python train.py --num_hidden_layers=24 --positions="learned" --init="uniform" --learning_rate=0.00273 --beta1=0.95 --max_seq_len=1024 --doc_mask=true --z_loss=1e-05
Each number is 500 + 25 x the weight over its row's rms, rounded and kept within 0 to 999. Layers, rows and columns count from 0. Numbers have three digits each. The size before them is the row's rms in percent of the matrix's.

# layer 12 attention query, 384x384, rms 0.0451, rows 21-57, columns 192-383
107:530517487472476491509507472459512499500503495468497472517513475486484493518468524454521478476547485521505527491532488493479487480497527481475525500496452481497506515534436487463471516445507546472507481502511479498536480550464493470461506540469491493532494508514489509494512498500454533514471494511485492521522464512475506502525533471499553487466499528537523451473497492466497479557471541518553482510461453490513468494453521508470522471508458495536517481449484533525514559515510500476527528465535507516438490517505510462473518448457488471572511502539501520498494507480487468527
107:504479524500516469543458500535504553501541509493467505505480489470481445507586499499506533486481496499417497518507496499515482484457532539485487455505514532457531471566498500521496514487482514481484557521563475474498427482502522490510486466472444468448551467505478506485497463521468495465459502493499505472470481540472530474516514480456529557507495494479492491495495497559460498503501502475483517503489490494462498514461526490513482509507492506504483474481513530478515515492509462503534510476504496469523511475481479487466482538466499483547456522526489471471519451427496495550
097:506523479534484510514474540526496532545544507467509466529536490543495469506485506500506513467530540455488484467495501548454545481525500495531510534477493500523540520513524468481482530541455520509469521442474481515462486501528513485521458515500519543486527518482488490470502502507496500509464486515501469466520494493490513486532489550516487488524543544516532543442523526537499519529474536537469530497505472503517521541536490494516500498495493487479523473463468472465504473513468494470481552503500505471484485496517522495536459512530481489514499465517531462497500533490478478503
115:561494540515495502472486515527514462507495504495526497525482517461489478472521504510475523482535463465492540454508501531505520480503532477514512484481489516464480466476444516527453460440479494478476511472467450536507482478497505537517498516502509485478490517433467496546549484524484541503503542518482466523483446454461518533508491497502489484549522508508491507481529480490478491518499555482503475477508554471482482551474517557520497472478513490491507517515513520493494498488498544497503524505496506479481491531492541487531527503499467500537497502506495515511434462497519472518
107:500492495522518528532473482488489464482481470512493508503474494479466500494452481504501497504529447536524504506495508502500474456454519494456460564505515496463465490504488501519500526467479526501534517485503468516529506504459525558479473485486478497519544479501523471472475471548476481480504518516497516524550543491491508522510511533485511435549516470475502506469542466522526510496527468510443519484480494511536476451504528510501461463530519521463554490521468529454532474504496521486528449486477511491503490475534515540506550491511484508461502444543489550499497533468474503501
109:477454509469490481488490507489508469457480485520493482505485467515535486470517548510467498519503466485541500482536492522521519510492477523460514502490466478514481520512532541522504505478516478539499547528522515513503432526555498461447498535492534493525477502494505507496453502487509540495516495479499477474579468530498502497525467482493529542542489501443493453525531546531495525465518493495524534539494487505512482481512544440538496534538512488484509503516487500474482471479429528500487509468489500513513511469535551481513504546493530485495486490510481535506554536512538470488
113:492497511498465497507497534486465486528515538473507481476508492535508503493476515499494483514532477470474534493515523464524511469481492517519497505477491533508458466483528414484488485485468521481458483507517498488512504521486519489439554481495531493502502537492499484494493503516486498527473506484500518506484453531520481472544496513507472509525503445513503495535475457457543547538524490537505488511470494503506493535520504485515480469495487507526489515520519481519471472515491505520464525508496496471521508505524475536480493514529483497472498517503491482488474508512491495490
110:542501514509543490480486514515506485513477498496515487488494484473527519504496481465494497517526509545551528516454512541504485495512507516534516477482507499541482512478476544480496537501507508549482526489528492532518545483493491526475479506452512487505483503498521509513504485489494472456533467483545474507463499501446501514502512519453470522511515450491502472535471485494489496522509494495529485470505528494527533525507478506502493497496537482489544533490525497496511489493542490504540485473495485516534473512508485491468535515531526542523522489513527529465509519467498551516
107:473496510495520474514536542507517495451531470484502514515465472448503518478509502505488510488490516512488526504550490499467563475526485457516493494473533545530521519496531491481464492508460498488485507496508529542484517516500465481512486473524494504480471505503494494512481500484491489546484506490520477499478517511509532510464493560534541497471509503457520500489529489494541475558497493477505563493544541469470518475516514510520489483510493504523484532540505449524513514474519537500473499502442518502460503496532524467493499480457478506485457486491501503512522522485482493496
103:490528502521505572462503504456553508512515500541508492494529515507459489500501511528472472467486487527503475574497478526529469502482526486460530490508505467516511492507475455500470507506480460513481482457530524444526510506511478488498527507495450474492521498453513513538496481506498471489493479477501519455481483506508505514504521504472522458511501441512512542533507481549473492500451512451499462517507515505468515517513478500482503523519521492519531503483541501521465507473487530462510500461486522475463468514486464477513500490505537474538444499494505509510485504490497501540
102:508503524497516552475505499467482514495543484557539485499505493453493572448507512473528494512479541499491502518471494491541514516539484516476467507489456554521498476510440534490496517493486505513526545489520596495492473493503529468493455511537508500505538507515534552497508511470485512520482520533484459455502472495490518480487489502484490493490515494459491526530502445529546532526482537474515512498498481494510501504460456478516513458501467461531499479480535481485497490535516519472507462523518564479464529493516481497500500455522496474528499515497482531490577516521525499472
104:548496533488491513471497433467505515500498495469487510484518501462479482426467497554527444499519473516503512485456535558493471512540547446548490503518498490465486484489470511493485506485524509486487527513485524438492532454485522513500537478517480513477497500483477484476497472542477493488465489546497488486530541499491492506502516536482481494561500509506480512479537496511476500496472493536513535520544487512475455543513548504504478476511513533518484571475452490478531513505480525501486497516544492500481474467534505512484482466516493533492512482486475521546505458498489503492
111:478502507450531459506538491503463468442486526525533481463509515457482527513522485484543503567455490484500511477526542477517491454527457441484470486514479521558502489508528445459511487461518495486505523491482493488483455475526486499516525481503504458511548534519537481483481555533472517507508530460495480518471461504482494493491490496502501503508508484500492475498519511471487507487508532510471530485526450462511495491472509494489508486506503465519518485518502461500479503478558511500531501488492504522501438468495535506509531493482516505488502482501474532521492509461473532474
101:504509481468458493531504508421485496493474489519486493470463450540475521487519508467521539545457463468532480480472496555509495548490487467533519536461484450478525563491498497481467511524543495525513511506483487515502505520506479540470514459523500461496484525485495486529519512506450480489510500491493499495504542519462565503535489465453527462530471501477494488451529534468455457524501479502512536498495519463535493527452501480478478477495485497496480493489490531485533511511475471505469493468537557485491478500491482488473523453490493483508466506504540463445496455486562533507
112:507473503521523455475497474457531511521535501498489509500513477495471505518511480453529530505525490490507478501495545467492512537507498489513482524500533519536521494534524496543440518505499473478475536509499538508470535509457530515489497504533457532496509496499515496479468519524522498519516532472478512520480516505509520504474508495494510505513518468483499504478429510475514537455518469495444547524492498471495485480510508500508500477462485501471499508482497491494526523524518541476520526461517528526542491488523494577533523507523478474521524519493527482532484562513499519443
105:521504507489484480494548515479469519437482541524527486518491496483484452493457468500460519522529503480530464531480501556552517526475537498537475471507484526480504504517486500508480529516450512479506540519505497485479523491490521503498537488517532460525529466483475462463505533475491488554506546488505492526485484496506486506495515472487484481521521526508521512464501487494487466477520502526498499545489496565504468493498505496468489522507476514535505496463512540509524467546490481500498526536499488518480484506484564490489484523500509447502448514480524483484555445462508519514
117:515508484489436518498487480524487537487512498469462484520512497505523495521491488505477487468509518482452499514510512492499477468490543502517536520466461530486478471466524517534470549526453504548485487488485531507533524476515485507470491510530490530513484498459472507520480482490460525503514520538496499535515507511529467488516517529520523502524505524498512508474488525473495485528523520529538498481489517529436470547481491514506554522564487497485497561460531498472491486465510516485488472527515531490492502526477471522518492497474481520482457448519493565507506499482510507526
108:483525539454511486489485505499495495495502446520545475511480484571505525498474473486488520511498467558466470518499505483510501470495517447521510510488470470512438459531489491545457558497508489533492530477480440487527486515542503485520525539461510484517502526490500507476484481528486492488512480467497503522495512483473508493524488525533522506460496526497493500552508502482471480527488516506487569511527487473509485492500536512455478541502470437480531509502467497513558511508478464457504479516516509503527471506501498504523479506443498514501468547476525493477503502528472491490
104:538473545511532521488515494488496519484501520502509483507503487491511519481506499459489531493484486496512490518521514560476495495490503509506473492509487467481507525478512519495493487528445482528474489527452470480450531481500529498492473537493462507481516459493465521503498473466522511490476478502505547515497507508488492543498510501498486506472519501473507489534454505475469442520484545494504526507458493511506505494511511503530538551520505516506504459496509532478537476494499528552482478541495496478511509506500435486533505504493530479520459501472503539468498503468483499447
108:533504523443528502547464483431501527501477469514529472539512491524524484485484486449477480506524473478500488485478500483459518485516495475528488518471495480433518472484473488501508527539533454530493513494502472501517503507480513548520491474582505500534514501495467468503543465513530485498497490513515484521534477494496507502515496504499448459518519555490550532510495531536521508466473488502536489486465486489445469529518469489495503523496502529501518569456500490526505512522536465454482465517527520477512494535464476491511482491518491441478490484425471464484520515466479502516
108:501533532491477451491534470509455523507497515507499510498471521491485530512492497491497486511485499527494508499526567517510525492537487514509500577483510542513466516513494494518424537508483485519506520564542485473514478520504497475517477493482465539497516477517527506488468473551523522481519522505499466504490471502483542518465498532480520468522476463517519552555508493474489523481494502495528488475519517516518503497514514508518452466491524502466512509517504503503508499514507536470565449500522510510489480480480516487508536538510514535532463485530514496496490534526500485519
104:505477506463483529515503485500448481467523559508562448514471494444520477482488479510507502520507518482472574515487507501465509480479562500513509492501483506506531516487484509493531475504476567494530489477530509486535478470450490520453489461508496474520517517500493478493502473511527552520508516494485503474497512483515510501512536507509491518488439529495498507462521504473533488503535532458533527494494457537512516501505487567509502500490476480495504510468536479512501494481481481495508513481500559463508542522504461488507485486537509489523528479495499498454499484444498495511
099:523475460518498469527462490513489481490564573480489497487508555493521450502502507495467503519527512454515527498501511474505552521520474509478493511486501523488475473525514461475538497499502514492536481487536519507481440507516499488561495501469502499511503498519479495450485526475512526513484490518522503535516472491475494499524498470458492528486547504489489519469511475506493503468491432545485491541491523548484509470487477532515532484523504492446511515512532565479517499501503490517447528483482477518505526506505497538533524513513506519512498520500501508488510548493505480518
102:492533490472503521512480540503485489487456503517473545490506515478542460444526520498567452462489520495515546508506485491505481522528491505524519467488540533510518537447430512496512490517498519503469494503475498494480465524461519487476508507539503477476458489475515466482486476486513503496510505466473521494515565556519493485477504476488483540513538509524495521478475534565531487487499539486484496493519514487492496489511530554521508522459490495517487516536449521512502461493469481484467495517501518497498531516516465501524506497520461523543491493498523507489538498458486477508
103:461521514512481451464520448534522532508510521480499468493478544485473482527508496469547449462537527509488486510513518503471525511517504546498518478457506498503509501511493486536505515512502478478466491492475531527512511505520492503511551508521500513500515532480523516477537547498482549504445507490502502506483514509445478596447472501538502516511508536471481496476475488495511455503521487476488526521515496481503521472525528535454501450466559463476508484522522495513473526514529534502497516544469470525491519479501520504457539504495503447489489475510515489535586479490495474518
099:485470507505519504501516519464491519474522521472520496503489510551524501471495548465481486434508512528498512552550494447535496474487528497474519523511493494469486432511517480481474536438506473531526499512494460504488498458519506492461497447483496517519515472463500498480549490502457489517483490531532477548512516519492499491503507455484520554527437476497510489498489475488481501474476470479528524519503500489537521521530496466480509490510513482486467512516471525455469454522529529537499508535526492475498490509457522481522493498506476508518472566514497496468495471529534494501
117:518459512461477508523500529535487481490474469445482446523491526519488497535510473509457484479498519500485500539537453485512499498493521482537511429549492454480528451534490530486514498473494473485492489481505460494509503484502505537487510498511522493512497530572419506489503501547480466497483459504492486532497524485499509494481535467508512517511466525490510505499515551494502494511517507527486502480523512511513501526521481550504538540491482506500512574477490495491485501510466473537521510488480539493462529511512490538459529502553512473538531476519502519483514496520539513520
104:507517482469486515518497511541473456490479505489521532504458482512459500535496515549530498500534509508496458438497498473527518474555531501459459522535474516524485555512489568493499472548508497498512492541470507463504472465520432547500485519510491469495456494503476498477506476532475499516495440479487488480495500504503524502521541499535480476488474508542495515484484488497515485471501533518512509514471481514518508523482505495482482528515507512511515524501526493510474506483507500493516497506487477524501476477533511504504505472505503517470509523495522521475480530474464511506
103:481500483503457474491503479499519533511517493544462466459533449509521457530513504530451517479518486503511529519488452451503502498525497510497523458513488505502532516495495527496514474538534524522518503535511490496476479453511478452498515486547548538510497529508512513476509512480467515464531501525533506473479512518521531480485510532481467487564511523520569508500527505476557525502489517466476530514503497511471462493558507505472508532561510521515500466506479496476490485522500475529429532483506482515477533497533504473445453535505502467469519473466492505513533513490505468459
107:512477514504479517534505526504529489473504533487489508481490519495486530502510480510492513489476552521486526492505490526502492511561471490485508488443489545516504474508507500517512529481489497468521563517510500534503508507524506517442534500499477528470486498509505515513494482461528510480493504485502491501481510503472427472507498488495475504502544447540498487507533527484476487511464474510497504484501495481531492522466515501504510481529536488501513445487477522479486473471488496501475490522524444469456521507494493497509461542471536476459466507574516511497481480501510483534
113:508464490476528461471567500496418486487552472535524520465448531498521527461504538520475484475482535540523545476482512497501505546485517462486491531492511465518504531514479472499495509479530482480517527545504500505541501558476505480531473458503464487508491524497547497544461494508500484460527502511513475481543516482528509524521504474517504497484508497517485470561494470525481434514475484489485507504512454528437536523489470491500465459509538479504519513518515499514446517478506493441527481494505495494497424491474509508523501525436489498459458476494516512494504502517505499521
112:501452511520481495499489552471488543517519519513518511512501512498514479460506481503456483437508449482474486520479491489507459513509513486538509479466524465501510447471479572514489484458526503500507467497534490510517496475493499526469555509540527538520519486491493510488523467488514457504425488523507511510514526495487505474550457473481520485460544496486489481506500483506530485500529517448485524472515514520529496510537500528459510539494487525497531534483486534489520494472498473569491510479538501465533485457525457470521497464510497483511489556506493459499489478453518504497
112:475482527468508431515528486495471523500520471530495493536529509519518518455506491502535510518498506506555503526500485519499533524578457523429510520501491499523504525488515488514470529481503474495418517524504508483525493537588469498494475525458461483498529511515571524493487477486459495462518549509469501477501537509483485506526483495485482487470490518514424476469515470517498440489508491553530519527518454469490514471497481552480484516466531502530520478515512492480469505507533539505504473534478517485518540481484514488498522506528488517513487506547503468494500484468494509481
108:569495534501512531505525483482466502486497508517519448497501508480479546523493527446462530496496503525487498489478499471478465517505493466488467504519537486509513494480469522514478545449466465493533489492449469502518519477512469515527485518526503525456491541451470530476480491533489532512522514483532480516517526563490494469492478518487507530537521522511522490514508473458484499460494496483546490538486531499492464543502538523509531522497521512490507525474492515493478497500489514511506477485487471529477495494506512477492507481539463531482483513525495515497479455465521493535
109:486505509506492474443502489510506516491511501465490450482505527526471541481465499519492499504513487485469482467542511491475507495467534486491523543469542486518448487497532528496514453489505540493529466537487513502488477498502485491500501486488497513540474502486527514481563557515486511483516520489465475484490515510502487511453457555496475489500510439472486502515503508502474530520470506551537490477508502481497523515514493543478480489524486514462455516497552506494481465463505481446530491491529461534488470523492525520536487547461481455484463529507472507499505516486508485469
111:471493504498507487503487518510498487477473508512524491482448496473479497528462569500476511524492472456510522470506545458502525472503450487483470540495528519499493469493448444513465508493485440433464508508507495494499540519463538499476533494518476494476515483487516497462490542511457481498518534492495468483480512499503444531496480464499498522468485464532466519453465486506510475503505481529527481530542486541509519504442507510520483505500527484514541487508488465514538474495517473466534505509503517518508453481474496540527530495507480502499540501460512514488479501508496531522
103:527517494499489470510455520495518492502495524502483499536478510527542499521500456540465493467499522518528499516517468531475546515520485520531513473517484521514481506488476507478496476531520527512556515455476449481470553490459483491467528460475519511493522547501467449490523528509477499432495509487490547454480486502497493508466466475507484466496517491474466485508480480478493441489514515500495486461554510540493466518495508552519507494523516473518471505480531479539496517513507505498531522497532462504509520486492512507512517492483472473495487512494472462459477506510478493505
# layer 12 attention key, 384x384, rms 0.0451, rows 21-56, columns 192-383
104:511505525515466490487510474553469527496502480543488520476484447496488469507522563490517502500527547478497519523518492520517503491524467491489484520460495478519465483498513490461501515521471460557500455503523531516496484521512474490519515493473482507557497472475483453531499484547483501498507512476500473504509485518475494500496507501514525503490503501516501463530519490504513506446524508534532508445500544510510522466522527532474482489506488535500428542480545510513490514509482532471526520534516513483484529487528463498498527475463498495512485513512460522473512478473475501493
103:498469549504439502509522469515472484472477459499477473486473490484446464543508476508506477473503493489514486516484482452527509523500486520501549494513544484460491472499540479536522513521439478486512545499543508516518467491485525500483478445505506492453480492437466507502493503510487536466514489516489524485473472542497488472543513469463472428489483445498546518509517526475492499474515534485507450520522514506466509517493488512453463469536501503510475481496535511504545517495497481532545502503499496476494495513494485534491554500488478474483476500512554483519528501463493489480
100:466498494525486515507445485512496510499513531464499515502509500498539502530488547465490523530492489518499500462516516498495523491503519507489481460523498531511526491509460474478555493506501473491574517462470535481487531500513510470500473530486481480486521514546506526501531511494517486544515464466509531525479481511515444470482546484499525493532502500521509527496497495489495495513497495442456488455453490462481515504466494542517539486483529519443474484481524464498484469468518468521493509580478515493503498501500494505525480485492499500499535463524484501500507492515490531535
109:509506498545576497452513506554521486471475491485503471508482539480478497496557508505451485494471547475442510483474472484484519539572488489525527483469527471499497450469504476466578507527452472497513521540505473527503495489472495495529494511484495483475483498496503520463509500540501497502539524492508465536500483531483488536516484499489495483528516466506493513503500509529493486516525528523549504533497498494510538524443516508522560550491478505455513487461496476496463505528516512473517508497514492507486521496456481496508458461475487525515543475502493462484499431501500531478
102:533537488489460487477462475498515488510517511495480550487474491531512504501450488502445482500522486516552508485496494523479500516467535529477517506523484500485472503514498520466488493509435477525528523521479512502474532510528490501514529532517502478498539473449507449509508505550487460468469460526540502526471533460511499494494517549513534448509488472502467504451510497512534509499529545489526481512490504511456490510548485498525503489513518556509533529497523489474509486511535503498549498512483481435490547485507491489485471488473501489485505533459469492533519518470478509500
112:503471477455490532517499478486490467511528462487530467541485461499535496512467500493505487453503481455527506494522516513544499533495481511487495486498485462498469497504512505488488488530529432516521494462477497480436506533531465466485480529518517535497482482459490468513472489502466489493497450454508478489501500478471507498503514501493519438485518494499477499522524510498467491484478526523447505485509494489492491527518519506485497526506496475467539546513486523435480471514502514483512556498480533497522486467490512505511545562462506527477479523493460501487476556504517505512
106:470483535532477548546505528499499504470544496543491477512479454464455525437524504507476476468491497479473534476474491517479508469525489515527476508538520528542460493481509455488512484450495489482550468490518539507400511475467504436459518511530510519502518495476486537523494507517493468498486511509488500424472495533502498474488476496504468507494536537525496484493495503463529515505506498510477495534533506525521512523527479480498483490494434508517490544525503468510456531496501490540508518491476508484518541510529463509497483533473490522486513523512504539479492555518453530501
108:570513536487527516444517496517512471485492530422507544523532459518486558480499515464475517517525489495515478479520493531523454468536522504516491483508469491500506496536498516482521542465491539506509536508489513510509514476471515516508464526495450495504532534544481531472525505466474510457473497510502494497546507506493497483458514485488474520539494493486476464519465485487515510494497525494511458474526502534507475487522491435498483514451506533525517525484477539517548480518493508492499494512494481499431473481523476501503507518476489517470492491469486511485491511473447456515
104:489506487496520534483475511507463494499489536498467492470456498454493501467532526530548495489523477495458546477502473511499494519492512491493485530459488465498541527517462515471522529503480513458518500519492508492524529502507504457537496495518460485433512523494469490495473478481498498474468529513492494466475511476490469525498524500497526524507441499519497467500479482482474500490477505501517514518524499471515464487444523490502545498531491504473464500517484512587491530523495509474428497474481506505515548495514502505517499458511453495529474458507498478522535498523485487528
103:533522470484478530476525519478506465488477502493518450477506490528501531529500496471511483524494505500491471520519488531486483485485533540493517467471491508490477491488501523481482511463501499553541472546531537480519427504508502532530503480497491475518512427502498510475489522453546528481476518491496480499537549495463479527512506475528471516521494494534475501458470496511524529522478529440497494542520506510483479524534485512453514564472523487488462471530487535479476489522523523471502483512499528515478489521463459492478517481540489465486459538481530506481521480503531474543
105:491499495480455544512463502505482481536494446493528511511501497468497518492510486490482505532503511462505517516480530515503486457520512484486545517466493471466487479491458463482479536505515483518465503497490495528532500495521553494485492515486484489463454558533520554503506507486503509506480488553511483516494518517459518494491484482480493467483510484491453494486500523493480513504460520492480506500506484499565456481492476509468483470494477479520514505507538503557502455494546489454516456502536450459455519519437550517509484533480474517480498476526519484489502476454520492495
105:494507470535496530507479472561512519486512514487483525516484484456523521499444519510490483478511542530506543466491485515503498473500514536492527493486482507469490472514468547587508511520492510481513506513490479498490522484493523495498523495488479479488464464523536535485507465488492467530500471523507466452531505535496534537542504446521534472533528480507517514474540464538479498524550508518510498508455471454472514494502561484568518475482552511483471493527466539514522520490508504519490491510533504491522482469512530481497511492505483489522478452497532479496490498490495548478
104:483513501467486498508496535499460486474495522514532468489479480501493518516481489515509523515520524511489493523495539495539465521573524451541468504529524510508517479516490492473523465452502508504453503497479507534478459468497456459498498534490486498519493529508533494486498472517482513475469507507501485525481485578532528511438515543517463527544521504489450517492513510484490507470533528522512519502509489530525481496461459504546523495478490535496474480507506512473494572506525490451493490479494525512511505509494497466484519512459475452489508486527484509507485493513488536493
106:514489502510448522534494474510500508481504480500476513487474473497487520481530516448512485531528530485554549524530506468544435534513537513512493457522502497493531538491483520501495495512481468481504524499516492437499476476536518518530498497501486514505491460514573492470544499535505506467513470519485498498530543511496544500512488488458499490495511477507500529500510534523519468506490515524483528467524504511512481460514542536487507508512516487516521492478465520468477504471497496510542482516528510491485480468556508523509506485532522527533488484452494570496480518487554544515
110:503523486514504492526519492501515518522502484496472515480512532495511479473493480468537473498497533500493460504476522469513504490488495514470486482475524539485488525488499490540486510521472500491468497484530475509534475471475503486497513476518485479502518510497502499510523475520521486561501506503540475508505486474517545458493438494469485494493461525513463563487507527472474509488470466521481516497528492507492507540496501506534521528491515488525534531495497436504520524495557508496539542499487497471528538491459487510455491437515493502537513545492462515535509492498471501492
104:479517490479537421498551501492439502469512520496489504472514495449519477527513507459486497482493491508495537473471481498508479534551537501482484511510518495514536563487476472510457502503514516498491519458524497486497469515493470484500473470483493507487513468531468500503550487508450471493477496482480513543462526517445526534511513498483515507496534501526496507494463529498490503486485498492473476525491531525503512485493527478512495499537491497536495529455490520489497451472509526521502523502566518509504531491524528524472490471463529487495507489409499527534477484488509531498
111:512523481492525501437505486460537495523498513508490454497522493478537510520521535518510482511496502485472555550518506513463488495467492522500543515530509495501492499464478520549509507507486477491536467483512510496516481485474463462533508528525524507505507454490514525517511490505487494458527451519499512483551446513487505459470489483473493507488476485468529528476523492471471487482491540504493528459474516504485536552549526507505491500484443516560451551534537485510472470536487448496521478526525493476478443535525559448491456462490522512480541527543513483499519495471511483486
106:522512486469499505472510510507531519485481503440511521490467471497527576520481463508480468467526494534518512515508499483491454506472502459462489523550489485523462511506517488499518498461493474524517492475487509482515501482475505499501509498539501513517478477497457462511518495482486455468466508466507488541516530559540461481491437488520464507476510492509488496519531539517473447475484517494503518500479541524528507577505539534496523508533509466506511506475489449531525481502492555493516510493508514529511495481489459498532553509501473507450528505518540503484475473549513507513
106:512473558523500510520497460479502546453482522480512485498490520504507484465518503526503497521507546544510491498504512494488550488466573530467507493483492455491489527534515548474480490454477507502487499481495500483534491500532513521458526517471468479471482501519547479500536473511499498510499487506494528517525493528513461496511515525492477490475499499511502536558485460544476482492485541438529498517501531512556502453479483491530487505519538483479491471497467506490498437509518551497496517527482448515501480521482520458502496511515535511504525472514509566513533490472478491505
107:473507494477518488502504504476471503517522485532469505547493530527544523511491472472527510486535508461485502513483526503451484469543534555510502536504477510520503481488504494471500452455515474492525528502503466504522479493498461516544513463543486509485485428527494486480514497488508488490496484452497502485482475504459507490499500514464492504462496499505501502497517521508527461493519475484486492484462474475496459511515505533497506509501524487501559522516562489462541492489525512492470482516500515496493487495475511460508463472482504495469474526489509491523470460506483452525
108:519540474471493490521517510527490484549486522516476542490495510451474498479508551512488531479534541495508490475481525505553487494551474504465539494521480511496489477523483512497483503509487459542482533534504558459489491502573477542541484485535491553488514500481541533512492448529487491491522493514493519517540470473512519483489487509473518516506497468470493515497472441520479521465469458467485449529483535490481539532452468544498480475506486510491519505459508477497500514511503515458506471517543514470508530501444477485490505514502484540521503487492538497496521558446516501471
101:496482513496537510513522508519486530503449474521523549519496498479525536494555542543468499549488558504507554533523476474463525464499536477512518476476480471530501516458534515502477467527516497534492488476529502508533505483429500462501523502506526473505455485490519490526541472496500479492483511478497514494498488508496470509488525477532505542506543531533485509522476519565478525505507520504501524507542494488458509485517507514533512513516479530516432450477532507475501475510499506464520509482545524488508519490497524489442481511503500516501441453500504473462483471484524479484
101:441490512501524501460485569465504472467542504499480537485495484508515497481522513492504452512546518528510481477527515498480494519548473492491467532478528500493514463485508469540532537493527502470487473473531533517508496525473429507485507538464521493490455496478515492509497459516505506461476515457526508483463500512536515504490489500479577488495526547462470490463512534490491523464507468503489512521501498473536524512497443473470497500510465513480500521514512483486475509511531503455526456502499481526489509502499461541526488509513500538504517511465538520527498496501517512523
098:497462470483519512509515480544482514495513493542499504508488542441549516479482507545455492508507519538481497517504496543541501507487557547528508487489526466523500526478537482511504465503520508543477497508482495500485526474462511463441542508479510481468491492460499477531541478503498457549524486507474537499515506498503520504509484457494505516502491465479509474472498524535503493474525512498444489455496484470491513478523501479541522464494536521532483479531534519530538532511516532499535500513518513495540493529535531481528454508559508519538462514480510502475490487496521490512
104:482558512461470499510522500475464523494462497487492497524567495488529463496499515526514491520520501524487502494497513530484475536537490491450494462486510493512524503465471532490504483491506515512438513482498478489538525485484493509526505559473466511512525540489495485518508513519502496503481529472501522525490504505494499555467525491477464496465491461501509529516463505511513563504537505518493470508511507499502551509477494472482509485543487543520495494518541499450513510516546520513504529505480452487485470510466526545482470468481531499537540494488487507507481512481459455510
100:522475505461503461508499480443525465534495481491535513506508479466556524505469543516516516481457490524513504513459523475467505476513477510516515554509476540492467477530513536466523498522443462537495512508468532527483525511521458500481473478487481524503525504535478484466498517578515520518479471505476528508516543492500490463514501500553490491498465524473511524546513488463501450477471513461518480510466512510521516523524510512486527496540479489489507561541458507535501503503481550495504516513560487494499500498500462492472513512485497489521514548529477478486489476502525461509
114:515532540508472477456516472483469499471478537511486491486524478503526470498496493510493489470462535503503479501479486537522495512470485458513503488514513466510486509485500485503522483494495465470514514478542471510494470486455523509504519523522538466546556505531479503505527562562509475457486445497531441462489497532506493490498561465509500485529534482524488492499481503505477456510496476492474497501488537505509541452503504469530520482508470483535470507468481492518539541534485484489461481522484523498505445505475518467513531480518484481513527492482516464544498503498527501536
107:473511522525527475500528508514444506521500503474488525458483446493467502526509480498480542520487474474501491479520535473489501531514469487456515514539476513509472504475494464518514507531515551484515502508504499464470466522528498504479562500541555500493521532469496489512482479492468500522492456471478544443483541463483548504500507518512478500478468494501511530463492517509495504500499519490504446476511535520512543475519458525482480517523524532560463493459503494532485492544519514509475499525541498515494473469509532457537479538511517498488501481492461493499479520459494537464
101:505500494449495492478506444482490493497514454535499473521514511534495484532466494515513544511519497465492512472489480553469512489501465544483517458550531504504542522534480489496468486522572504462549481530501481525499470506535474489510470544486498486467519465495492443482435486491501503567514516464498524483510505484478514539530539495470495520528516529468468476529464502484565518489489499482471499491496475473484479504531484493503511451454534535484517529476510519513482449518488468502490525472513484480508495470537547514486512472517523516451484518493488489497504492459500514453
104:518449474452515509474492496517511450507538520493507479514505523537487478520529529527455449544456505503537474512512462517513469516491508499498491494521490454497532561506514490536540510488520523513481533512457500479457441485517461509495499541467464525518516528483517517528488487476495467492478456521466510506511528531481521462495524549501543471516513470524500513515526460508498538500505457467494478522508505481504489488444508526517512464457512520483495528482518531535549516474487502505510507501510476507495470461513489513537499504468530496489480524537491502494492513517467518501
113:494509503451545519476505464530501462510506522523473478450508481493479456535480519504509484511553503507499498463495491498516491544511475477519531503497502510505437536497486508521439522501461520491456483476457508490505496522484472485511475499508516507506479516504510506495481512536550540478548485495523482471515540493504485493508503510550534506521498494481484530523496491502500478513536465444516453536522534531471506510513517549490485516514512482513523561531467510466491489538508474461545475518482519504491469484515518513470528509478490482554492471545507492460489501501475471498
109:525502515553479504540522518484493492498498461454514488503501503442497487469532497504503506462490516462491481550472522490447491491537482574468513485483512483513489490461525528526455475444510470495515493503519534469502475519523461511508522513472519498509490464513454491493523544549490477466517491516504462461543511525479508519564540507511483492500494523476523496541519501499495457489473543453520542481489489501535442468470519460499477512493513484480526534472508520474525517474497477469494518506480478536480467473486468510459549488500515483495471491545497476499461529513503462493
106:508518479523494472525505483521482538545478500528477509495470507498447513517501491563572541486530473481498490516477538562519480502488526526486490492514459474493450490484460474515493490522505491509455519491421509479554548498529506538491482544495512499489508524535555504476479531488506513511459534500465505488498512503499477525504469507470509510506503467477469513492491474505514518505484526471486519494489461495488498511489479477490475508516493488529492471483499503489520507489498537506489486481422520551488526491495458510510534499495502488531499483507525503447488522459508533549
098:545502474504499479508490532494504464458531476537497483461484498526506529513475501516499517495511551526489521517527484468470565481510504477501495530563492530490465485495438541514490531454505503498478489522483457493518520469536489563495495523485484504479497529485471474506481480542504493503501531509505473516520518500503527526516513460511496499493449517528498522526453476481521517497503482471513465489503496486483530506497470530511494507525497464532526519502509487519486471525484510518451474516518506466505444492450518516506528478466474514447488538477513534497519480485542523471
106:464467485513498510511484509539497496503465561450496518501510539476474492485491528518476530495528487524506478482506471476518499491481490497523488505441509529534513474480487517529480534522520453515498477485515490479496514489483521525532485500499560522501520507507530476546500530505452520478522531498532485455518508489501494471468468491488494501549515493490525507504483435499494517516534482497521466543472491496493503499484489502486486553472452488507476502506451469486498456500538527501520464511552453472460485477501477539473534487511527437479541475484474534506471513531481484494
106:504537515460528502492568513499469507461471506493493542512487537466449524523509568505517443530481479492480502485506538533519480523489495510500456526498497508553509505560479488480473520479484555490458505503495497467488472512459511517501486473458497486473502551496489530523504509523489467498481503523482512504473498477505536504456469495487494513548504535445522506476473529515484519514493459510477496487493484511479513521484508495503441521513534528516525501514551546484464520495513479483496522544485514500496469519500491479469510485528502480529491515533516501471471530516491535548